config = dict(
    hidden_size=576,
    head_dim=64,
    vocab_size=32768,
    norm='rmsnorm',
    positions='rope',
    attn_scale=0.125,
    bias='none',
    init='uniform',
    beta2=0.98,
    max_steps=3357,
)
Each number is 500 + 50 x the weight over its row's rms, rounded and kept within 0 to 999. Layers, rows and columns count from 0. Numbers have three digits each. The size before them is the row's rms in percent of the matrix's.

# layer 2 attention output (transposed), 896x576, rms 0.0738, rows 834-856, columns 432-575
095:593450519432518538482485558547480552614501471392475484486530466525539412523516470489544500575506536485554555492494520507487564479582528553441542480505506581533460481581584463515456569490520489413582496514481489489536579496561506525619504464476491513558493511504561502641441448428466491507482423502463479502484579483493415401562385490513537509561495436602621547515548469497491464471459387523537517529540538495500469500568544478413502
094:554388573510520619433453486503494523610581541550595445489509522508505467460575522499473492419463549484496447497517472464424493478379591545480568420471495414558583536491460439527547542531499570431439536631635474449482491456460477516471386461597524499505483449471505525519436565551516533378419578419477393466458456483484481422433592518483532522381496507495465457561517427471541491493479504425409558510500445499562487478599584533483457
093:533581476382565547465575454434541432447451380503507491548440526590518462504509486478475580538481513517511494545367499504583545493543578382468546541455534547521507445551449503474567522436468445448539529480505504505526482494483546436498560481499549470581450545453583600466520527666478557488482538479490388530534492520484488491471622513581421457422549488587519501455442543497551494473564611472579496494541495552589477503525428525452500
093:519506560514533467533478563554650542492524433469504492518475435509553452487470431624537547462464563539500523514526425542619526558506521519523487479424544560479522460621521412497436505480467495451487506464500496523489556499559462487397549556425459542471480447539400485487508492438537547430582406527446436452537537484538494500486391495530500524472422500433565452466530540495519522514499522423497512480421506504539461578601536466538513
095:556499405449488509530453540514520528482446452534557505519605429469541527532477454416557552442423549475521519542556525585566554597489447525428522467463465536537499457560433443496568599506443427442506513484598507477485462510469483523566514498517433496534528525482550478496457548513476537403548413536545597500544511483492476446517575486457508542498448459537558548608421438546558541486587520448552474410532411495518485583462475462519539
093:537521465499435451489515477504568602507460468420522489506559490458486534475507552594523510477455534642499482395562542521507487468375439514548499491574449481411687440520534481522473538475438492442417551394464537518499533541486454506510570501589510500556490584420528500486634502376463522492535452495542536493441484508486480513481563515549533448448570580482508529460380455426471475529573414488504514527479508571454383555492482527447487
093:475479466560474507439421512440571458468487492618456416498484441529464516510485508444465442500467526507572607534476481559518529525600549592482570446522523449513459451528452472451506496455506463470447507503462505528513522535502486512573532576541484525537497480452399553532438446522453478471644537513488513506577383514438545562562446508496525456610522461409517509515518386543552451409481444519511454486520491447465488553380622457493446
091:570509500430500526487461452509500433594452540466487468535518458525576520500488454561413396463550597489504540543539509554485440490495433515483476532502428406502494517499448448587493494556455486560429572392499462497473529452482539564479458563498547552458547434427607454540532522503495489552573546503539485448559606537429483475555473510444480471444661479506455489470429537491552531490508502578490511515490532529451531521479445436497510
092:516599510512539478567482443510508465490440536480490547465496634441567438497549494453462529506479521402558468504487493424530521574502467487539475422421461521635432448512502488557503510509494520526459437494510361492588460507528485417506512540475518532477611530489498492505418484577617490438532436463464506551424467407457542562580493454420559507548570505493490564510606518490514481483441511453581551501536580436563471504500580482462429
097:456469582549362524418489453488485577492528458620500468523458536546535455462492537494473530438510546598501540544522571534497477525538469409456537505457461460448487376446630509519456458476552421555507427546499424466533540481479484515462462507490556422583552426508495485408464523505479463434470472571500495541509479444429474473492527501467507510475510430486521484503526440456544489510482490387484561441532547567547504498589604466569518
096:474552492467546502537500584437477517498567505495493478502528550594541560468388529435474504496537522421498541452490462523527422531540466493537585506450497522583557513460413606440541571433528513508486609480513502462506472514465446494499600472464519585586491456513483424571470500472513544479664504390503525541496482546498578478514463429486515442516510596428513446543432511494403514531481562557509549508562427455442490552502450507425518
093:323453491522482485543482458488509510536612485560543532585453572515536480584512621496421500417468564468597443572461550517516458439372546552512570446495520492510550534528476525497427441508518423542486543459513529399459563388440547523488481495596474537519527495497472492502466514484517554583411522547580479443446499521535482481497515511390432548528503545467505539488542502464426537612546488433479467454499491466492499452535574522503549
094:547428501429577490509519486574523529454536472468563551501564416627502513464486492366557413481473588454513428492494539509524353547514511562360586500460516561456475526538590527576445597448469493568448453439525608474495446436477466479453499541493500476573556502481450468461508590525536502507490621490484480543521498474456512513474523506571512541443458530526429540559497459455529424484528455544485461485571505399593473561470525468504467
095:454526524450528519532555509481463588526502461558462511488480547540496497506496530523399458484489423498469498598538550510520440432557535386485537491553374523494541434478520424512521559427511612447435436522538516481496417534479581537520472366521463551538541541501540534531515586573488489469378413469522437447513501445550481553517532488423497510531407478441512520504471465495448579454476463556554434469502471504455498513556457417471573
090:558512442570541391569487533456418517619554491447501447418423543572565436402453554515531549519559499501547519493469535533526643548541396551578474451538512473571381546510530470527541541560536497474511500520470469534507465499492413475543543466491496561416527434457510442588534439519459511456508522440489587436504504532566450550533556524359551429504548481539512563518558523488502505579467436570600416502626530521490411506509560607519557
092:538497558442541477457433519460518566451578444535580482436465515553488516501519590574460538444494482583575494378516554463490448548492531507491508514493515517548499429565505485500448420567492383505471363531579598425501457512472541503449550494535512492509421467563466468450579623448586472510444495555432452547445500417560438586471454506588543455530505496472416555496422463522510504501494531456380505514398551487497483402388544410413576
093:529457533398595564482558482506641534480519512503434429545545543442529481455399538418519573614500464549449557453497590543513468541417400535461412488495569568503478407477513545564441529483437462557587560482547495526568524476501598482401459479519445555522541495489480415496528515450588613481583540603448474511502550401470538506531540499508419482416566503573491445486414429481433425508496419535417506450470483470470476538499662584548494
088:450555499507562508546464550446473420543467507491466473505522525547578549391445501490481437474483509572446500443493474502469501448494550415527489512545490459495507527529524551516467522428528490521468558460594564508478472541500454532454527461478478388573472498555513515551501447514482510487439510422522486524530425523511582513565474478576567470467476484523460478543527456530464551481544458616415438438472531512420444498479503440469473
094:460585588502502509519487521531559498539506532475479565597455545478465471546472528620497379501442453472546489482536525582512430500478544429470493535598432429550513472414419471574452517462434433481520466483520517521504483479498544567507451461540486482499487503462604555461498455495481484589541526465439524440433412541411411518533464443564526477459451620523546481504436440405513463485557530484501471515410460577486470437547487465531658
091:447528629496482420417515522534489523531493514462483535482445523542577452474542501569502534538444481494555511499550473527416489550437545598401514464546453502543536491485514504454548608500485454467567495506480496453422545407534579536493506488471537567488502500503520500501469518579531565526477537491511502463557563432529439608482580564588469458541486544490447449519573468429546516599500525547477459563482530613437520551499549420494486
092:532478587466523411461479484562528603473435497485547594464466374590437542542413489539475499494490430510486427518517527532525573545448453550513501422572471436487586477590568473563423499505530462514570519570509511443510475476467538452508521423434529418490555559505601397546489521637508507443575503553511534532517514481464540486498507551589517494599557446564442544561482456444542549518542520484544502527490502473528460449499503470520466
096:548570483562413599490504519511522504456514498498466479533409471536578450456453435469488410437523528540433402520425581574498471519535485439466572577491507522428564493495447490530534413473469489516512434476435528531556408511438410406605477462533436503450434584489662520505528455495542509531524499402505518489458463609491385508539473504472469448505443536481425411525453507422481472511489530484442599570503474433506454487599370454464553
094:454558556545467531485449474482561433432482510458541470420515456586471481616554472446579472470463509477501448472516423520524414506508497512444487410419502485515439513448466484463502525515456522472524444457545480479551545481497472491392447364515570508463459597484534497502514588494483525515498376473505483534506489398440571531501569439487451602450534577437428575465469447560443434549462477467555582584533563473482424522536483519467523
# layer 2 attention value, 896x576, rms 0.0786, rows 835-856, columns 432-575
091:536458480430444559520489546481419435659519395480465453488566429558412578386506437450578499572479393548467491534423520529460504517552498525503389465568484542511456511583504428525545564453443574495473356498502566567500492475517464495483549529576563481535498426518484530510523536523533403508575346519554488484493567528387410505544449480552564463584565464475566433531478499467446504483444440533482495541534511472519564502514477567523465
090:589471468435485480445469495513513496462481485418516423538567536508432463471539483463451538448437484487442458456474510426603488534426506485483535471427534398451443460485450521555515460586493554405450521503559566470527476445513547493507547456507518547469481438424414484478413525513391363475496468514572493473512482518538551497643490476521543527473546478512486484542495473497462478490539605576493437512515516497451558431539446489520452
088:530514520472471437517434423470468516550551607531485499452557452509526443459554594486490418476580411511495516529482505448506577562506514548418516535492499497448392489498512526541408469495565532574466539449429534407495503531409469484613540580440535469582547467488553543564451474608533442551520520534475514618458456529553474472418558455487534450572586492461401523539515477512496494560513486503488528521544566539484443427473399475608469
091:570558481554521617499588521430502415577503548552463470436450567494495491435478424641526516496507437405540450472463434491513575463522521487571612512562360595581502498473499473489548499556491527572414542494413523529524515503493532518530466462461478487480532497516559483590584561518562530500465431517498478497569495532596580501515510482456426515631455494490477535497494539526541431505548616501562565501477568517547472515559521520539454
089:596464485454544430460508510533428492564514467529550493490543540522514586484489423384445450548511458405450485514452578333544476468581554487460480537501543502548514570498488556490410456494618470582539511413588551480514501488533480435503433522477544415549497500507537459578407510458445483501522510475550399569481560551423486549587444518570518562516526555478457538527492519668462417510437604438457484423481512527496631458467426546580528
085:479614490489415473570544522540507482461440517534573478477463577486532432563513562518557555466440515435484415541472473472501481541506439516583495492469515515486506506349501505497538454389443571524461515569436407499479444518511485521512551452491603422459434465472477467501561533300544536514417585517468506491503542472589557514424537391546556518456593488446422466548472547417540566541538620566445482435473464515496409512416501494502448
084:625472541461513526439486426625402501523495466505506551633485485529436412569513567472418478526483429491505433588586487379537465540571434584448451504534499541584587592602482563450583456520506517484487516584535519432518536437555469492495547424532480512520472589538473483594496498444410545427522556492499516519555515433473517496481491476557531467495474403466493563531494490454643515538468555526569520442575511511473375528507530476472460
086:449445425485508520452546524475640586475512523514538466507465467458422550520506506557527536523499502458532462527647426444483576515536525410495553512518439458448497483512563499536481550508562396417427415511480564529482508505491518535450525502449452531455499504536476554554480479383540614569447435493576416485447516507503534486503398505502476544488488466431451457479464488506498559504515421526559536496427487501462492468537423528503555
093:546454517504519490445384555470558398597499478453509558455533486476465495488507513491538460462532515491536559533492427442523393414470474581549541529438510517597445509538471531543495484417458571538557461556397426552549512505493463559528529509454547551425415591449549481541462484477475474552456398476595428478554473497442533475400416477485477517568440518428493526477518503495546455501461472523503523555460530477576480523488442512551492
094:459508514489471477471640498583464500496498523540502526499520537505508467479474473440449517545498511511548508503613542567489511474490561499577480537569478525546494524464574415519537439493480456595441468388503515497412482502443548393502387591509485489546492427506471441505442433600470451490498522512459553426639527462498515460536518464541464595465450431654565583506534521500592537471493436551450510520422551488593566550529393566475562
090:584396499522516488536351426444418483553363466560497507494521457511478480534568508525498487479461543534480433545495555471501480556491473478489400455407489518528515486571508502509512554529409533465518424476548554508541511575419523477485537479459483488494460494521496574499577502477407400619589474494461431466479497479514427470495450521464467430598549512658504632477478454614453562456442451468577520629482443469519557444525548479521544
088:510545545524427551487562547538446545606463516519516465445454506536505546464560509577440583543568484469499422495573479553512489493435528481572459478494494537501541460505527450526439448481514533567481492567456523547472499556498404467421511535497570511539409475489556508561513506490551519501547510418534578556616385429519509400505544506501522512566578443530483594509602440509403416500544492458529602593541543540465488512523523552533468
086:462555505498444511436451466491527490518459521399471484508487569458566457459476444528566579471495481500540557440444549552503506518556460507442532514443465533483500463362488492464536481446529552527429479578436442599465598533515396479471546539462517507497439551531577636473523560448541516456584427543484490489535561516464537489591494446528449609486508466623506502492529483540482492521550598479470468404503566547472489558476511512421564
082:484579514487589503450485446544565467545442540524468507486579604545539521532509489425423487491518562469433480455569484466477440518469504520494460453450516492519533480559600515511545536473462463525520459505586532382467506412591538495599458534503544506534486508530428464521460477446524491490568501559469463562489477441468485490539515525548395470465451537487450499454464537516380534501520525559563478580342480469513524487554421598479430
086:536467462453480481574409576488542564452581489501533569465521476495560491562590401496473471481490551499533505611564514470446480484450420523503616478458521429485463592414516516428493407478504539467527509509459492455530591554492485435550467615517598574465478500444547549488526454601417540498569508536501482527529478611528544479536559526474492424542529469440480420540567543565502523469497486465554489415558538527417546462588476488549499
087:542560524518455520509499471450439487491504497411433542472486506524481482531399542505554398540496551608502490447545489489504496530504614495590518572557457424500550502480489482462559545479529510488524446424529601475458488478526503550544509441480397537428524351427483549517517591477486519507402468472526511612513508466571512484489484490495616543518469543548522586478531595555496525480508555563579483494537524573525612393471387513538471
082:519528532489492440465437503526549513559438449551506422555559483487557522592489459426525503541621434548480522442493545493431418591476543523406419490452537498467559539571489415516607528517571494460525545487510532528497505497475489508509489507546438447480517424596559531550476542520512433594505491475576554479509497490488499497376537431576447492494433422465514571511519550527491458456487493470464488506467469601616544557430427460439562
089:454469435464519506534392472427395598513462566551468547543464458479545415525428505521496530472504473480638535540403534511564554523551475522530572525478469478531470490485430506474424501492556515505491546362443488474476493530564568547472429555551455621483519485480577392443371527497440555540506455476508468490416449504473572511509546554430500563545479541509476506490473458448432532488492480535515629510444490512462481517481492413544496
087:446538442414500598537398560400386500529585496486378510471540531487463524471357545522513471552489450487462521507477564511496488559496453433539492448400533463411509427378508542480602451500509542487532386505491561456479485552531488500490388518489575521502462467471547464479529524480503521460501498530564456500416476531428528516462428578411496525503536492522627464475535490445396448480584623521424467474537506487477542497466500434484565
089:498452468459428475555489551471516435500517549437488527449472524527505442471465473471462570502494517549423519430509472490419440467446451412549497502500393478449548481479510502472557508424536474441543466437619405683596497515569589443377431553589436513581465456481455556592606477450487495453383532456489397565531492568505442537518516504426453546560527462413519482500509546572514515497506508496464557469532424514514454486560483535435532
087:439500432550470498396507534523538531565535481478557583541510477497502484515502477501541512430563544497538464506602482529359551516498529496511491547479431560557433523439516542598551552533524445441477565472526480561535473519507597542539522499542472454482550555535487469517511430580482457501475490483459486500487436556399547433517478478503539575558456552502551511603489453530570533435558485633464512574492591428482510579442462547386502
091:447529519383536516416405612593449544527526536501427381452574505606542450485428476492430534479515515497572494431557515454480483481521491507553500509572520553542520532483497478536560574526507448479499430489536564488493481533478495504549478561494420592568479451466465488563547469548516473435542542581458478424432504489543448472573542532511581489521501473519519476508511520480509484429492525594526554469472347524454513399507553493521529